python train.py --num_hidden_layers=12 --attn_scale=0.114 --parallel_block=false --warmup_steps=91 --decay_fraction=0.885 --doc_mask=true --train_tokens=771700000
Each number is 50 + 12 x the weight over its row's rms, rounded and kept within 0 to 99. Layers, rows and columns count from 0. The size before them is the row's rms in percent of the matrix's.

# layer 3 attention query, 256x256, rms 0.689, rows 198-223, columns 64-127
112:29 48 53 46 66 54 49 46 65 39 51 64 47 50 43 48 64 65 54 49 41 58 48 47 60 34 63 61 59 56 63 58 51 50 74 59 57 47 72 73 44 43 48 39 55 53 64 68 40 56 55 36 44 30 41 43 44 64 32 52 74 52 40 50
109:52 54 49 33 68 49 44 41 37 41 42 40 38 42 59 61 79 72 40 41 56 55 68 45 55 61 57 45 50 56 47 39 46 67 48 52 63 42 43 49 54 35 56 48 37 51 51 46 72 42 49 42 35 45 56 54 33 45 74 32 55 67 58 45
116:55 42 53 54 58 53 56 42 76 61 41 55 44 38 41 35 73 60 71 62 60 74 51 63 61 68 53 45 57 47 62 79 64 63 42 62 50 35 35 57 37 35 54 88 39 66 48 65 52 47 47 57 64 53 67 46 65 67 46 53 50 51 67 53
112:56 39 44 48 47 50 69 42 50 59 33 47 55 39 47 37 37 73 56 58 58 72 34 71 48 58 47 56 39 51 65 64 45 54 58 64 45 33 48 57 60 49 60 59 29 44 47 48 63 63 54 66 19 78 49 51 48 44 73 65 50 48 62 66
121:29 46 47 44 48 59 45 49 42 58 39 58 40 40 25 56 26 67 66 84 44 57 71 61 73 65 52 61 33 51 43 54 57 60 40 24 44 56 46 47 61 58 51 53 42 64 40 64 74 49 40 53 69 42 36 46 20 46 60 53 63 33 43 58
108:28 64 32 43 62 52 51 57 58 54 34 56 53 57 36 58 62 50 40 56 48 51 45 44 38 37 43 52 61 53 55 68 50 42 23 41 40 48 38 67 58 55 49 43 70 64 62 34 48 58 35 51 53 65 52 57 54 52 35 45 28 56 44 48
109:46 36 36 53 57 61 42 45 21 63 49 62 37 40 38 56 50 41 51 51 51 43 37 40 49 43 53 47 40 43 62 31 66 43 49 59 64 46 37 30 75 60 48 63 63 52 32 59 54 50 45 58 30 62 50 79 70 58 62 78 56 46 54 63
116:52 75 42 66 49 78 27 34 40 52 49 64 79 46 65 65 62 41 48 65 56 59 65 47 48 46 62 40 47 46 48 77 40 56 42 52 45 42 47 41 60 57 67 56 56 45 45 40 38 47 55 50 43 70 49 49 59 65 47 42 46 55 27 78
108:47 46 48 40 40 49 43 62 39 66 48 53 56 48 44 58 38 45 33 53 59 59 55 60 64 66 44 57 48 22 62 41 27 75 50 64 61 77 58 60 57 59 72 37 52 44 47 45 49 56 69 54 46 51 62 42 45 48 36 32 68 44 42 61
108:42 60 58 66 64 60 40 60 41 48 59 58 31 56 57 36 68 49 51 54 38 54 65 37 51 52 55 48 67 52 78 63 39 46 65 80 53 37 43 50 65 51 62 31 43 60 44 55 68 71 44 57 65 58 41 55 55 41 66 29 46 49 73 71
106:55 32 53 60 69 50 46 54 33 67 38 60 63 60 70 30 61 69 51 64 37 68 42 61 40 45 73 47 49 62 44 26 74 48 38 46 66 33 29 70 32 66 40 42 51 62 58 30 64 49 46 51 31 59 41 44 36 68 49 50 49 54 62 60
114:36 55 51 43 46 47 69 37 68 37 37 53 52 59 22 51 40 40 49 52 63 66 30 50 45 42 55 42 66 65 37 68 49 52 54 44 76 56 29 52 55 48 66 26 47 48 63 62 43 60 45 44 57 55 37 56 69 56 35 41 58 41 42 42
108:40 55 32 47 54 52 70 35 29 63 61 51 35 40 54 49 59 24 52 38 57 41 55 43 49 68 56 49 65 39 44 50 64 56 62 17 62 52 45 36 57 78 50 71 51 64 54 71 30 38 42 57 42 53 37 56 51 44 40 53 62 52 51 61
108:46 46 29 53 62 52 36 43 80 63 49 52 57 48 62 56 43 36 65 59 45 34 45 49 64 48 40 31 48 36 41 69 57 45 69 41 55 53 34 40 41 33 53 45 56 66 52 63 43 54 52 50 69 70 35 58 50 58 60 50 59 35 51 65
111:66 76 63 30 31 52 44 50 50 41 67 36 62 46 59 40 46 62 25 56 87 42 41 68 54 41 56 37 43 32 51 39 45 49 30 25 55 25 68 36 32 62 66 42 41 54 61 58 57 47 53 50 53 57 12 50 33 56 58 52 26 26 37 55
110:44 40 44 41 56 37 36 42 63 38 51 66 65 26 41 56 69 42 66 60 61 57 52 28 67 55 51 50 50 35 41 48 56 25 52 52 52 43 80 47 26 45 44 58 61 49 43 47 36 68 73 38 62 61 57 33 39 39 64 55 33 54 48 51
123:51 72 64 42 31 48 52 39 51 47 27 51 50 47 60 54 35 53 51 46 52 41 55 46 39 37 37 57 35 57 61 47 35 36 62 62 60 59 56 60 43 41 63 44 45 43 39 62 39 39 60 54 40 41 39 60 66 40 63 72 63 35 49 55
113:37 41 56 31 45 47 51 39 57 27 41 56 49 44 57 54 55 58 34 61 55 48 52 63 63 58 45 60 84 33 26 52 32 64 61 59 53 48 43 46 49 63 50 64 45 30 36 67 42 73 46 43 44 37 67 72 31 70 63 49 58 69 30 52
107:21 65 48 45 53 50 52 33 48 51 56 54 35 49 43 45 33 70 38 39 50 69 34 54 65 54 52 49 59 32 40 66 56 41 59 72 65 44 49 69 45 47 46 48 41 38 50 53 54 48 43 47 62 43 43 19 85 53 39 55 56 41 32 49
113:50 68 60 48 37 49 62 45 46 35 58 42 33 41 63 20 20 51 47 58 55 52 58 52 76 55 44 32 78 45 62 48 35 59 41 46 55 57 38 39 51 38 33 51 66 48 64 44 77 53 46 33 45 52 46 51 51 48 65 33 59 50 38 54
109:56 47 66 45 57 59 37 41 60 49 59 59 37 44 62 41 34 52 48 44 60 59 63 43 42 29 44 53 77 66 45 74 33 63 42 36 44 37 47 67 32 45 33 41 20 42 44 54 37 63 72 42 78 31 42 71 30 52 60 54 42 43 57 53
110:69 58 73 53 34 58 36 46 42 62 53 48 53 53 55 33 40 68 51 45 47 38 51 55 41 42 51 43 45 49 42 47 36 43 46 43 69 35 31 56 59 30 69 44 56 45 42 39 51 35 40 42 50 39 23 57 57 29 69 48 49 46 26 58
103:39 60 52 52 32 41 58 55 68 47 35 60 55 61 33 46 43 53 42 35 51 60 51 45 42 53 57 46 58 50 83 50 48 56 65 55 31 41 51 88 41 45 46 44 32 44 51 48 42 59 51 61 53 37 69 39 40 63 52 48 55 60 28 41
111:44 83 44 43 64 42 43 44 50 75 51 45 42 46 53 40 63 70 67 68 48 27 54 50 50 64 39 70 48 48 52 48 36 59 60 35 47 48 44 59 41 49 51 40 32 48 56 52 42 75 43 75 60 65 45 50 45 75 36 45 52 61 67 44
114:57 50 53 63 60 56 54 44 65 66 60 46 33 54 42 58 56 36 58 46 59 49 16 68 56 48 43 58 35 64 42 47 33 43 52 52 42 50 43 43 32 46 68 72 42 44 38 37 63 40 50 28 71 65 62 60 68 46 65 58 36 61 56 50
109:66 49 42 51 50 70 47 41 62 50 49 54 37 40 48 53 41 45 60 33 66 33 77 30 53 42 68 39 37 58 41 60 63 39 43 36 46 47 54 52 41 52 83 36 48 53 45 53 42 41 53 59 38 63 57 57 71 49 54 61 38 39 34 38
# layer 3 attention key, 256x256, rms 0.626, rows 198-222, columns 64-127
111:58 38 55 38 68 50 42 62 34 47 47 43 66 47 54 33 77 61 61 53 52 54 71 78 41 46 60 50 45 48 57 46 31 54 57 51 57 50 57 61 32 31 63 60 39 60 47 44 42 53 47 45 51 60 45 48 35 50 55 35 43 39 62 63
109:65 34 37 49 28 48 63 24 41 65 61 69 52 48 45 38 42 49 49 51 45 55 58 29 52 39 75 65 46 53 54 38 51 21 52 24 34 73 60 48 78 58 48 60 46 31 51 53 46 45 42 34 73 48 43 55 11 75 45 43 36 59 54 50
106:47 50 72 57 72 48 45 45 27 50 29 47 42 48 41 62 36 48 26 39 37 30 60 59 44 57 62 46 53 49 63 40 56 47 62 47 38 52 45 47 55 40 63 57 56 64 35 44 71 52 57 49 22 47 34 52 55 72 47 42 47 35 52 44
114:40 34 49 45 70 46 50 66 47 53 49 39 37 47 83 53 42 52 34 56 43 42 41 59 53 47 51 62 53 72 45 43 52 59 60 38 61 53 66 28 58 72 51 58 53 42 44 32 54 40 55 36 52 57 60 66 30 44 51 56 62 30 46 85
115:60 58 47 52 61 57 36 48 59 51 47 40 64 53 40 35 61 78 56 65 42 53 75 56 70 52 63 62 61 38 46 68 49 72 26 43 53 51 41 70 35 40 44 67 72 47 51 39 53 46 52 62 76 50 65 25 38 51 34 53 47 59 73 48
107:27 45 47 41 39 44 47 43 22 41 29 36 42 45 53 41 34 47 43 43 78 63 63 60 59 56 45 68 43 49 38 57 28 62 42 63 62 53 52 57 55 51 49 34 44 56 60 58 37 36 26 50 59 58 44 58 64 60 52 42 40 65 55 41
112:72 36 35 67 40 32 38 42 51 79 61 71 44 35 65 71 48 40 60 66 38 32 41 72 41 36 51 61 60 60 53 51 52 45 37 42 59 33 40 38 57 61 44 57 55 28 43 24 65 59 45 43 78 51 53 66 53 50 65 27 41 40 55 51
111:38 44 43 51 40 50 50 47 82 48 78 57 57 54 46 48 41 38 44 59 52 56 48 52 59 68 46 74 37 72 31 48 36 57 36 30 44 61 61 55 60 36 66 44 35 53 37 53 51 57 49 47 68 53 55 44 47 65 56 55 55 58 41 83
110:49 46 40 50 62 54 38 39 53 25 48 53 56 42 55 66 43 54 37 53 53 44 45 50 60 48 37 29 55 55 52 59 74 49 58 63 48 55 59 33 50 39 45 57 54 53 40 51 59 54 34 38 54 34 69 55 51 57 55 60 51 65 64 72
109:43 41 30 35 48 46 41 56 49 45 59 40 49 39 49 56 50 59 55 58 58 48 37 48 69 30 43 62 51 56 67 54 44 77 56 42 54 48 60 44 53 57 37 47 57 59 54 46 47 40 60 39 46 56 71 44 50 94 40 51 59 53 41 68
115:38 65 58 64 56 56 65 48 56 62 18 47 39 59 50 79 33 50 48 53 72 50 40 35 36 58 64 51 46 59 42 26 43 56 50 74 29 72 26 35 63 56 21 56 29 44 32 41 66 35 63 71 54 40 48 66 39 44 56 56 47 53 39 40
103:45 44 39 33 50 40 68 56 64 52 46 53 52 51 60 43 50 63 69 41 59 51 41 45 37 52 53 70 41 45 46 45 59 42 49 57 48 66 65 42 55 50 36 43 51 45 44 65 45 69 54 57 37 41 56 49 63 51 55 62 36 66 41 46
110:43 47 40 38 57 49 29 43 47 42 45 46 26 52 51 60 26 49 61 51 49 43 51 79 54 43 44 38 46 28 36 51 38 39 27 36 47 59 53 51 58 42 29 56 56 55 55 62 79 46 76 57 33 40 34 42 50 50 60 68 62 38 57 36
106:59 55 48 37 24 43 78 48 37 19 46 41 41 58 76 37 66 36 21 33 33 56 51 46 40 54 39 68 52 60 44 40 38 55 46 44 60 63 49 63 42 54 42 58 41 52 60 52 39 43 60 36 63 71 59 57 52 45 57 46 49 62 53 65
107:67 31 42 32 48 50 40 50 27 38 42 52 08 63 60 47 45 73 45 48 39 31 51 52 53 36 61 55 61 63 18 34 36 68 76 51 40 59 53 71 43 36 36 41 46 36 47 44 48 34 46 55 57 33 64 37 36 32 43 53 56 32 62 57
103:43 45 50 55 57 43 44 19 52 36 49 53 41 53 32 34 66 64 66 64 54 36 39 48 62 35 57 63 65 55 39 68 43 44 76 62 41 41 42 70 55 55 62 45 52 40 51 61 54 38 56 37 36 54 59 59 52 56 55 49 46 44 56 49
115:42 48 32 33 42 61 59 51 42 60 42 52 35 64 68 58 55 39 38 46 48 43 51 52 43 51 51 31 59 65 34 24 64 60 40 49 50 45 76 41 80 59 57 46 60 46 51 46 59 69 47 46 48 75 49 78 67 53 54 49 39 37 47 64
109:45 58 60 68 31 45 35 52 41 55 51 37 59 46 57 54 39 62 58 36 30 28 40 33 37 49 34 39 38 79 65 42 44 39 43 57 49 53 53 51 49 60 64 64 59 55 52 55 45 42 50 74 55 45 34 50 48 48 62 53 38 44 62 42
110:56 51 42 55 45 63 45 63 52 62 47 65 37 39 48 64 45 34 38 31 70 62 69 61 41 78 55 89 52 34 64 47 44 28 63 54 46 70 58 41 52 50 61 55 56 51 48 47 52 59 39 51 23 48 52 51 54 47 49 50 68 74 46 31
106:38 33 65 44 54 40 46 65 52 55 36 49 51 67 43 62 47 58 34 47 70 69 53 35 64 55 54 43 54 50 22 41 48 40 49 63 42 50 47 50 57 54 47 36 61 37 49 53 39 53 38 32 52 29 43 60 22 58 44 44 57 55 50 45
116:49 43 60 45 65 47 46 52 51 61 58 50 33 54 30 34 47 48 44 44 54 71 77 45 48 58 46 32 68 56 22 47 53 67 49 51 62 57 64 33 32 43 54 70 50 25 63 55 46 45 57 65 49 29 53 58 37 47 52 40 83 81 47 66
108:41 43 46 43 39 61 50 45 70 49 27 73 57 42 50 63 61 73 62 54 71 53 52 36 55 53 37 59 69 63 40 66 46 63 33 42 55 42 55 48 41 71 61 57 73 57 70 60 39 64 58 49 57 33 59 29 47 51 30 44 55 72 57 47
110:63 39 64 48 60 25 53 53 53 47 59 62 40 54 32 30 71 52 38 52 44 60 52 67 58 39 55 38 68 38 59 51 40 84 42 43 48 39 64 50 36 55 57 42 45 54 34 48 57 41 70 49 35 69 30 45 67 49 10 64 66 69 56 57
110:59 43 48 63 64 49 57 51 44 61 56 34 53 71 89 47 71 36 44 68 42 47 36 54 65 57 53 52 55 51 56 49 29 44 65 50 60 66 45 44 50 62 48 44 30 72 62 54 46 68 63 58 45 42 56 53 48 54 31 53 26 65 40 47
117:47 46 42 49 28 51 60 68 58 74 44 64 61 62 42 34 56 42 76 67 63 54 51 30 83 69 47 25 40 36 49 48 41 71 38 31 44 58 54 45 39 53 75 52 49 64 82 50 17 57 34 48 49 51 39 45 25 73 58 50 50 54 54 50